From a checkpoint of a small transformer trained on Wikipedia.
Size: 15 layers, width 64, 2 heads of 32, 1.64M parameters.
Training: a variant of Muon for these matrices, 104M tokens.
Each number is 128 + 32 x the weight over its row's rms, rounded and kept within 0 to 255. Layers, rows and columns count from 0. The size above them is the row's rms in percent of the matrix's.

# layer 5 MLP up, 64x64, rms 0.184, rows 0-63, columns 0-63
size [102  97 124  90  92  96  94  82 116 117  70  72 114 102 121  90 110  80  87  97 117 107  92 110 106  97  88 109  94  90 108  89  89  95 100  94  86 114  89  83 107 101  97  90  95 111  84 116  98 104  84 136  79 119  93 102 100  96 139  94  67 122 104  84]
[[150 126 130 139 203 104 116 175 134 140 165 142  59 125 115 127 146 187 112 157 150 200 128 124 171 109  68 174 114 111 167  97 166 125 133 149  95  95 164 100 147 123 100 152 145 122 148 134 119 186 168 166 143  93 173 133 108 188 101 136 126  62 121 112]
 [143 149 196  78  69 160 146 122  85 118 162 146 111 140 106 164 124 125 130 138 188 157  95 142 136 154 131 112 189 124 128 130 118 194 153  91 125  81 119  87 103 171 135 164 173 160  80 125 182 137 171 125 130  90  86 171 138 140 114 187 104 123 102 170]
 [122 155  61 187  77 109 116 122 103 102  97 164 152 135 115 166  82  99 126 105  88 128  95 124 147 137 127 102 130  68 153 122 168 144 100 152 116 171 108 144 143 190  96  62  82 152 131 147 125 150 114 112  70  58 106 172  83 157  89 160 155 115 128 143]
 [130 100 120 170 134 122  88  71 119 157 131 199 149  66 141  97 112  88 164 156 168 150 113 171 189 186 137 180  80 133 155 120 126 157 133 117 164 133  98 137 110 117 131  89 131 112  71 116 128 111  86 166 106 133 102 187  85 102 141 167  98 177 138  99]
 [126 105 143 135  74 154 139 126 112 121 123 157 144 150 123  80  95  85 135 123 204 162  89 204 127  63 131 136 144 129  99 162 113 160 108 152 114 123 142  93 175  86 194 158 141 103  77 100 147 115 158 107  72  74  92 106 119  95  95 120 120  84  93 146]
 [162 126 116  85 124 101 117 146 105  91 134 128  92 146 145 167  74 169 128 145 129 127 149 156 182 138 108  61 111 135 158  86  89 115 124 136 117 121 161  66  96 163 175 143 173 140 217 116 156 167  64 196 136 136 158 179  91 120 124 137 150 127 142 118]
 [114 150 171 143 120  94 104 162 141 140 130  80 163 124 149 156 124 149  94 116 104  97  98 150  91 202 141 120 127 122 117 174 127 132 148  50 111 122  71 123 140 191 146  86 169 165 172 119 189  59 104 117 130 119 130 136 152  54  97 126 109 126 101  85]
 [145 142 192 143 143 120 136 132 118 161 162  76  77 191 111 164 114 111 113 148 154  75 137 141  99 108 165  94  86  98  85 146  88 139 147 180 187 149  93 151  94 109 128 149  65 119 125 141 142 170 132 146 182 211 165 102 159 123 156 114 132 100 145 127]
 [ 90 121  95 139 150 123 200  87 134 158 156  74 101  92 192 112  72 142 120 117 138 117 111 102 136 153 117 138 139 109  83 197 141 135 125 113  48 114 182 153  92  72  83  99 160 126 106 136  82 117 133 123  76 111 111 121 127 179 164 135 150 147 127 168]
 [123 123 142 103 128 116  98 148 103  57  80 107 168 141 104  92  99 139 150 110 137 148 115 146  73 154  52 127  89 171 103 109  37 164 129 130 105  78  92 146 141 144 127 146 112 200 143 175 102 158 139 118 143 186 154 119 151  94 100 133 182 129 119 116]
 [192  95 155 110 130 137  72 133 160 115 121 109  74 160 121 146 108  94 138 130  99 129 157 151 157 131 126 100 120 136 121 110 112 104 159 137  97  60 137  91  98 129 201 165 157 134 154 167 118 146  59 169 102 178 117 164 147 180 182 206 109 117 115 111]
 [137 106  89 158 154 128 132 144  87  64 125 139 131  84  91  59 137  50 106 156 149  92 113 120 103 142 108 167 205 130 116 154 122  92 176 187 116 137  95 155 105 139 187 176  98 119 124 149  98 151  85  91  95 117 126 155 108  88 171 109 118 132 119 104]
 [139 109 154 105 146  97 184 123 120 121 131 117 141 135 116 145  68 133 113 115  85  52 128 130 154 157 142  46 139 143 134 124  84 203  96 113 123 135 125 136  78 115 132  83 151 128 118  94  60 125 105 118  63 122 128 141 116  85 146 142  65  56 144  97]
 [101  81 149  61  79 113 136 125  85 134  84 130 154 117 123 114 140 144 131 121  91 140  37 131 139 174 178 121 171  80 130  95 145 130 171  85 134 213 148 108 135  81  91 118  82 126 113  85 163 106 107 134 147 119 169  90 114 156 106  83 116 116 116 130]
 [ 88 175 102 156  99  95 135  83  75 175  97 174 125 180 109 147 110  95  92 141 143 162 102 114 112 107  88 145  87 173 122 130 106 159 165 101 102 115 127 140 132 172 212 188  99 109  97 126 147 140 174  92 137 115 133  94 185 128 153  87 105 138  95 162]
 [125 139 158 225  97 118 166  59 132 161 184 160 132 124 136  61 134 109 103 141 130 140 117 150 199 161 179  98 157 164 112 107 120 102 115  62 131 150 151 107  85 150 125 134  70 153 115 178 154  86  93 123 119 136 127 120 155 171 107 115 147 117 115 130]
 [ 30 119  77  71 144 134 118 151 103 146  56 142 102  46 118 144 141  64 103 115 141 121 112 173  94 153  88 142 140 130  64 158 133 140 135 136 134 109 132 189 138 127 125 178 132  70 131 125  82 109 163 109 108 121 152 103 138 110 111 134 130 169 140 118]
 [130 120 209 105  88 135 127 113 132  34 113 159 131 134 112  95 128 105  99 129 152 111  97 117 122 112 189 133 140 160 144 144  64 109 119 140 135 165  89 137 140 118  99  93  65 195 145 197 142  60 167 120 114 144 125 168 111 106 113  96 141 165 109 117]
 [146 128 209 117 117 116 138  98 118 149 125 177 141 165 103 144 145 111 100 148 136 177  91  86 145  64 191  50 129 126 172 116 108 134 127 131 142 177 107 113 133 150 102  85  51 115 150 128 123  92 200 147 107 126 147 132 141 136 116 171 128  63 127 154]
 [ 90 193  81 139 170 186 114 156  48 120 135 133  89 176 126 128  96  80 102 127  56 132 100  94 156 107 145 128  85  70  85 130 120  81 120 110 150 137 145  93  80 140 111  95 141 150 115 128 145  96 108  88 127 109 111 153 172 141 156 150 119 125 181 160]
 [ 94 102 180  85 144 129 153 101 102 133  87 127 136 134 103  56 134 122 102 135 135 103 140  82 168 126 113 158 127 183 171  82 135 148 183 178 136 123  94 170 128 136 114 115  60 157  63 115 166 112 170 113 121 123 149 157 130  56 162 132  85 180 116 109]
 [158 147 118 115 125  96 100  80 135 134  62 127 104 121 150 111 122 120 113 147 147 126 133 144 151  88 171 125 117 113 110 151 153 150 112 156 155 147 237 143 140 115 126 191 166 213  73 176  73 123 118 140 127 125 135 166  56 166 134 131  97  97 128 153]
 [ 95 160 152 148 148 117 191 174 104  63  74 131 140  82  96 125 115 156 145  90  36  75 156 133  70 145 147 168  80 159 125 117 168 122 141 122 165 128 159 164 112 153 148 140 144 117 133 150 126 133 104 151 128 166 136  44 121 147 111 146 131 175 109 130]
 [145 100 122  80  96 131 126 137 148 122 110 150 131 141 128 131  84 125 149 123 164 140 106 155 114 115  61 165  93  78 202 119 109 114 141 168 115 144  78 177 165 178 191 114  82 129 190  64 109  99 179 171 148 151 135 140 112  71 126 140 138 122 157 168]
 [126 117  83 113 178 130  94 114 143 158 122 123 107 133 107  94 107 140 113 100 157 210 119 157 137 111  98 146  47 184 123 161  98 144 132  96 103  87 135 172 133 174 106  58 136  82 169 114 110 128  72  60 128 126 113 125 112  98 126 174 134 152 130  71]
 [166  98 132 143  99 200 129 117 117 121 187 151 105 128  98 125 105 109 177 170 124 154 112  94  78 127 161 121  96  98 138  85 175 121  67 117 146 178 119 145 162 106 116 168 107 152 146 156 147 134 109 204 149 163 173  98 115 184 144  63 121 138 163 164]
 [ 94 139 145 153  99 122 151  82 104 104 134 189 129 128 101 143 122 124 178 147 167 101 156  94 133  99 129 195 141 130 136 137 187 158 125 217 115 137 106 127 130 161 131 159 141  79 188  99 109 176  70 155 140 115 145 154 134 141 122 130 106 173 218 119]
 [ 95 144 152 115 130  86 147 162 191 128  97 153 153 160 143 140  66 217 117 134 126 108 122 120 108 105 154 112 138 120 228 143 154 109  96 176 132 149  90 110 134 161 105 151 163 128 176 103 141 166 112  92 115  93 160 151 130 131  95 121 188 168 175 118]
 [170 146  58 174 118 158 123 150 126 153 150 122 119 188 146 123 135  91  54 141 112  81 135 122 139 176 159  70  66 153 129 126 112 150 136 151 116 163  66 129 178 141 107 168  99 126 164 167  99 100 139 138 153 201 143 147 148 132 118 139 117 101 192 143]
 [105 126 155  82 117 115 155  99 179 109  97 179 184  74  97 111 153 116 138 151 115 126 143 141 138 128 166  93  87 157 171 105 151 169 146 133  92 173 142 124 163 129 121 144 109  76 136  72 137 204 149 179 165 195 127 118 144  89 138 159  79 143  77 139]
 [139 135 114 123 157 157  69 135 169 108  63 145 122 146  73 120 119 117 133 181  97 104 131 137  84 133 140 126 122 180 158 108 194  74 150  86 195 135 144 126  91  53 162 144 124 133 140 124 141 158 133 106 154 149  96 118 114  69 113  59 143 122 115  72]
 [174 123 135  72 109 160 133 126  57  90 127 115 147 172  86  91  91  88 180 128 112 141 111 144 118 159 107 138 121  99 149 113 120 130  87 113 143 192 178 122 155 213 143 143 123 186 149 187 133 151 145 185 144 124 176 125 149 132 146 138  87 135 173 157]
 [121 141 111  90 150  79 138 168 141 118 192 183  65 180  83 125 142 153  79 107 127 119 118 101 184 134 144 137 129 159 140 174 198 145 105 147  84 101 130 160  97 166  86  61 108  78 130 136 145  98 114 121 104 147 140 122 144 111 170 172 122 181 115 108]
 [168 149 148 153  90 160 100 134 114 150 111 214 112 140  97 128 164 122 138 197  64 169 171 119 101 116 114 148  84 141 164 141 107 121  82 127 132  84 119 113 145 140  93 163 112 128 151 100 124 176 114 123 200 163 144 129 146  57 116 187 113 104 169 149]
 [112 145 122 132 108 107 114  48 107  88 119 130  57 168 153 128 156 201  75 145 182 116  73  99 118  90 113  77 168 115  82 122 103 107 171  98 132 150 117 138 152 135 108 130 123 123 123  58 133 113 121 107 167  90 138 107 164 117 107  80 167 107 150  82]
 [ 97 153 126 171 109 110 128  81 110 118 130 151  87  58 186 168 142 159 125 111 161 175 182 167 157 158 134 128  96 150 136 139 142 107 163 121 122  46 140 134  91 123 196 114 173 156 123 148 115 174  70  93 102 163 115 150 112 193 125 121 119 137  89 120]
 [191 158 111 157 104  47 139 165  73 147 125 168 172 160 117  92 115 128 125 145 128 127 158  82  86 175 128 112 128 151 150 156 209  82 153 113 140 183 163 133 177 179 111 100 150 102  89 134  87 148  76 139 107 137 114 150 131 131 108 148 128  88 138 100]
 [177  72 117 127 198 113 123 153 125 164 140 105 181 148 126 150  84 170 129 144  73  64 111 120  81 197 137 147 169 125 102 105 118 138 113 106 120 158 112 151  83 198  92 101 120 159 178 125 101 137 126 149 116 134 142 149 181  93 112 172 130 158 162  90]
 [148 151 143 131  93  79 108 155 149 121 165  65  87 144 120  83 128 153  84 141 145 120  75 109 157 160 125 123  82 177 153 146 143 153 166 150 142 141 147 140 193 194 160 111 137 150  91 126 145 134  78 122 168  93 153 181 100  60 106 130 185 169 143 109]
 [114 142 135 106 113 145 119 109 176 175  98 130 156 140  73  83 142 121 146 128 142 167 138 119  94  65  71 102 184 142  91 162  45 122 122 167 141 199 112  77 150 117 114 143  99  67 149 110 127 180 184 123 100 116 144 133 179 138 124 134 153 101 151 122]
 [102  95 129 202 132 129 101 128 115 103 120 164  64 116 170 155 152 119 104 153  91 151 141  74 150 161 168 124 106 181 137 133 185  51 142 137  98 153 118 124 128 137 175 106 128 177 184 117 163 101 143 100 131 180 153 174 157 148 153 125  77 148 174 149]
 [189 129  81 138 110 140  84 171 206 112 126 124 173 139  93 123 139 166 143 180 101  91 159 153 130 204 116 166 185 125 109 108 111 101 136  96 169 152 108 169 154 130 123 132 171 179 149 124 156 131 114 137 142 120 103  96 125  72 107 170 144  57 137 123]
 [ 98 135 131 146 145 161 107 108 103 166 122 137 158  39 148 130 100 125  56 104  65 107  83 116 158 124 120 121 142 120  72 161  83 121 121 133 139  97 125  91 159 191 109 127 173 133 164  82  83 171 145 135 112 153  79 121 161 104 110 163 115  87  66 124]
 [148 132  47 142  90 156 124 143  68 162 168 126 122 145 166 154 138  75 159 163 110  89 126 122 106 112 125 111 160 156 121 118 131 160 193 182  99 124 160 144  75 125 134 139  81 158 107 128 148  86 112 155  93 167 101 139 161 141  69  52 146 172 147 144]
 [150 164  72 176 148 163  92 159 110 153 104 109 149 112 177 136 154 146 103 110 161 119  46  98 156 151 126 113  99 186  69 135 135 124 165 108 147 100 138 184  58  94 140 129 126 200 104 100 122  89 138 136 146 112 123  85 118 143 191 107 133 155 155 121]
 [146 178  76 137 119 136 123 157 185  83 147 182 168  84 183 180 148 183 130 111 120 124 135 152  92 137  66 132 111 162 106 136 147 153 123 133 118  59 173 138 110 134  81  86 122 143 164 128 134  75 160  90  99 130 112 126 136 148  86 155 105 201 117 117]
 [ 79 155 139 171 165 112 162 137 106 157 137 104 151 108  97 123 144 120 139  54 122 108 150  85 107 151 183 111  58  87 133  94 156  62 116  95 135 150 132 128 112  92 132 142 125 105 140 100  93 202 113 126 204 100 167  94 130 165 167 107 139 153 108  81]
 [133 154 158 177 158 120 158 150  97 130 194 135 137  90 130 116 154 110  95 153  88 151 108 103 100 165 126 143 136 133 137 130  76 101 106  50 164 127 196  81 125 116 124 121 170  92 117 156 153  55 100  92 124 114 140 108 100  94 101 183 116  66  79 154]
 [174 196 133 158 129 159 116  70  97 135 104 131 130 159 145 169 114 153 160 123 121 102 132 159 112 107 109 145 113 135 142 103  57  87 134 149 197 193  99 119 142 123 160 165  99 142 122  92 152 157  88 187 161 138 204  77 164 141 123 140 109 118 157  89]
 [170 158 156 129 133  95 133 146 125 122 118 141 109  76 102 174  96 133 153 138 104  98 133 111 202 147 126 113 123  36 131 107 164 158 123 140 146 152 114 122 104  89 113 112 115 229 178 102 118 131  70  86 164 126 196 171 143 137 145  98 155 124 124  99]
 [135  42 194 139 130 122 139 158 132 156 110 153 149 131 129 107  97 103  97 162 155 114 119 140 211 141 135 133 135 128 154 106 132  48 141 143 173 154 171 171 129 132 112 118 125 145 129  93 101 117 156 219 144 128 154 123 106 173 194  98  98 146  91 153]
 [168 205 116 141 114 114 101 139 142 132 151 109 131 140  64 144 153 182  99 156 154  94 112 158 144 134 175 118 102 156 136 108  84  91 123 192 136  80  74 161 114 146 120 188 124 202 149  84 135 120 111 148 168 124  89 103  95  85  99 121 129  93 179 120]
 [158 127 142 131 155 113  74 110 141 103  63 113 126 154 160  73  58 186 128 134 147 131  99 104 185 121 131 123 119 178  89  40  91 130 137 129 124 132 136 144 159 161 133 107  94 113 155 105 133 108  60 122 171 170 130 155 184 156 173 132 113  84 115 125]
 [126 215  80 141 153 140  96 109 150  97 100 132 109 112  96 116 151 124  83 137 108  70 162 125 147 153 117 127 128 233 126 111 140 151 129  97 186  74 177 132 119  88  85  96 155 176  72 108 149 113 149 118 136 116 143 112 127 173 162 133 146 143  87 102]
 [164 141 155 158 135 103 144 154 144 165 117 217  88 165 103 158 119 112 152 137 135 135 144 163 189 142 117 118 105 128 172 137 145 150 116 130 157  75 130 164 119 173 136 117 160 140 143 159  99 145 177 179 114 203 115 155 140 101 194 179 115 145 203 118]
 [145  97 118 105 108  82  82 135 139 142 186 115 105 133 127 153 173  95  94 124 151 201 105 107  79 105 114 227 129 111  90 122 178 172 138  93 149 111 100 108 130  96 120 132 112 173 124 145 120 165 104 118 125  64 168 113  84 176 121 109 175 120  99  94]
 [148 169 158 143 127 148 151  86 158 101 123 113  82 169 128 129 166  96 161 167 147  62 212 143 116 121  59 119 117 127 116  76  66  75 127 114  94 129 175 129 133  90 155 154 100 110  93 117 161 139 135 107 115 113 119 126 118 128 102 147 141 174 111  43]
 [163 120 142  70  98 104 100 143 202 114 125 167 132  91 134 114 171 158 125 112 119 136 163 137 169 156 138  76 105 119 127 162 121 103 108  69 115 105 150 111  94 136 191 114 200 138 161 158 143 160  58  87 144  94 154 135 150 190 142 153 131  98 103 178]
 [154 165 160 135 145 126 169 111 178 173 185 109 172 102 126 162 102 122 144 144 159 127 179 137  72 133 160 116 151  67 132 107  45 110  39  85 131 103 128 143 128 143 111 161 166 113 130  93 123 143  54 139 123  76  98 128 159 138 139 115 137 138 154 118]
 [141 165  76  78 161  74 132 161 105 117  91 135  86  89 138 120  90 117  81 108  78 121 157 127 148 134 127  93 114  87 104 124  94 148 177 145 217 139 114 155 124 124 122 145 103 130  93 135  75 101 111 126 183 151 151 138  62  52 156 126  90 108 139 128]
 [ 42 117 167 141  81 121 140 129 150 114 121 127 122  74 129 100 166 115 110 124 130 144 119 129 183 108 138 140 100 155 133 145 186 124 165  93 183  51 143 137 116  36 141 101 147  88 117 131  96 113 104 102 170 135 112 142  97 162 104 119 130 108  86 199]
 [ 84 123  89 176 132  84 143 119 196 150 139 156  46 100 123 168 156 173 119 130 124 151 185 119 165 128  87 132  96  93 161 173 128 126 182 102 104 125  91 153 120 121 137 106 157 152  75 146  91 131  89 107 125 119 163 177 111 204 122 124 160 162 107 130]
 [133 124 106 162 139 132  87 121 122 150 141 127 129 180 138 129  81  79 132 124 121 137 139 108  91 137 118 175 141  80 173 126 107 151 148 171 125  85 210  98 100  74 122 175 148 112  90 142 135 164 121 110  63 106  89 111 201 107  50 107  73 114 129 130]
 [109  95 124 102 138 191 207  84 144 116 172  95  83  60 113 117 122 119 176 124 117 153 138 103 127 142  94 142 157 128  46 120 148  96  82 131 159 175 124  96  90 155 101 111 165 104 125 106 161 123 148  76 104  85 146  98 163 127 132 126 158 112 160 183]]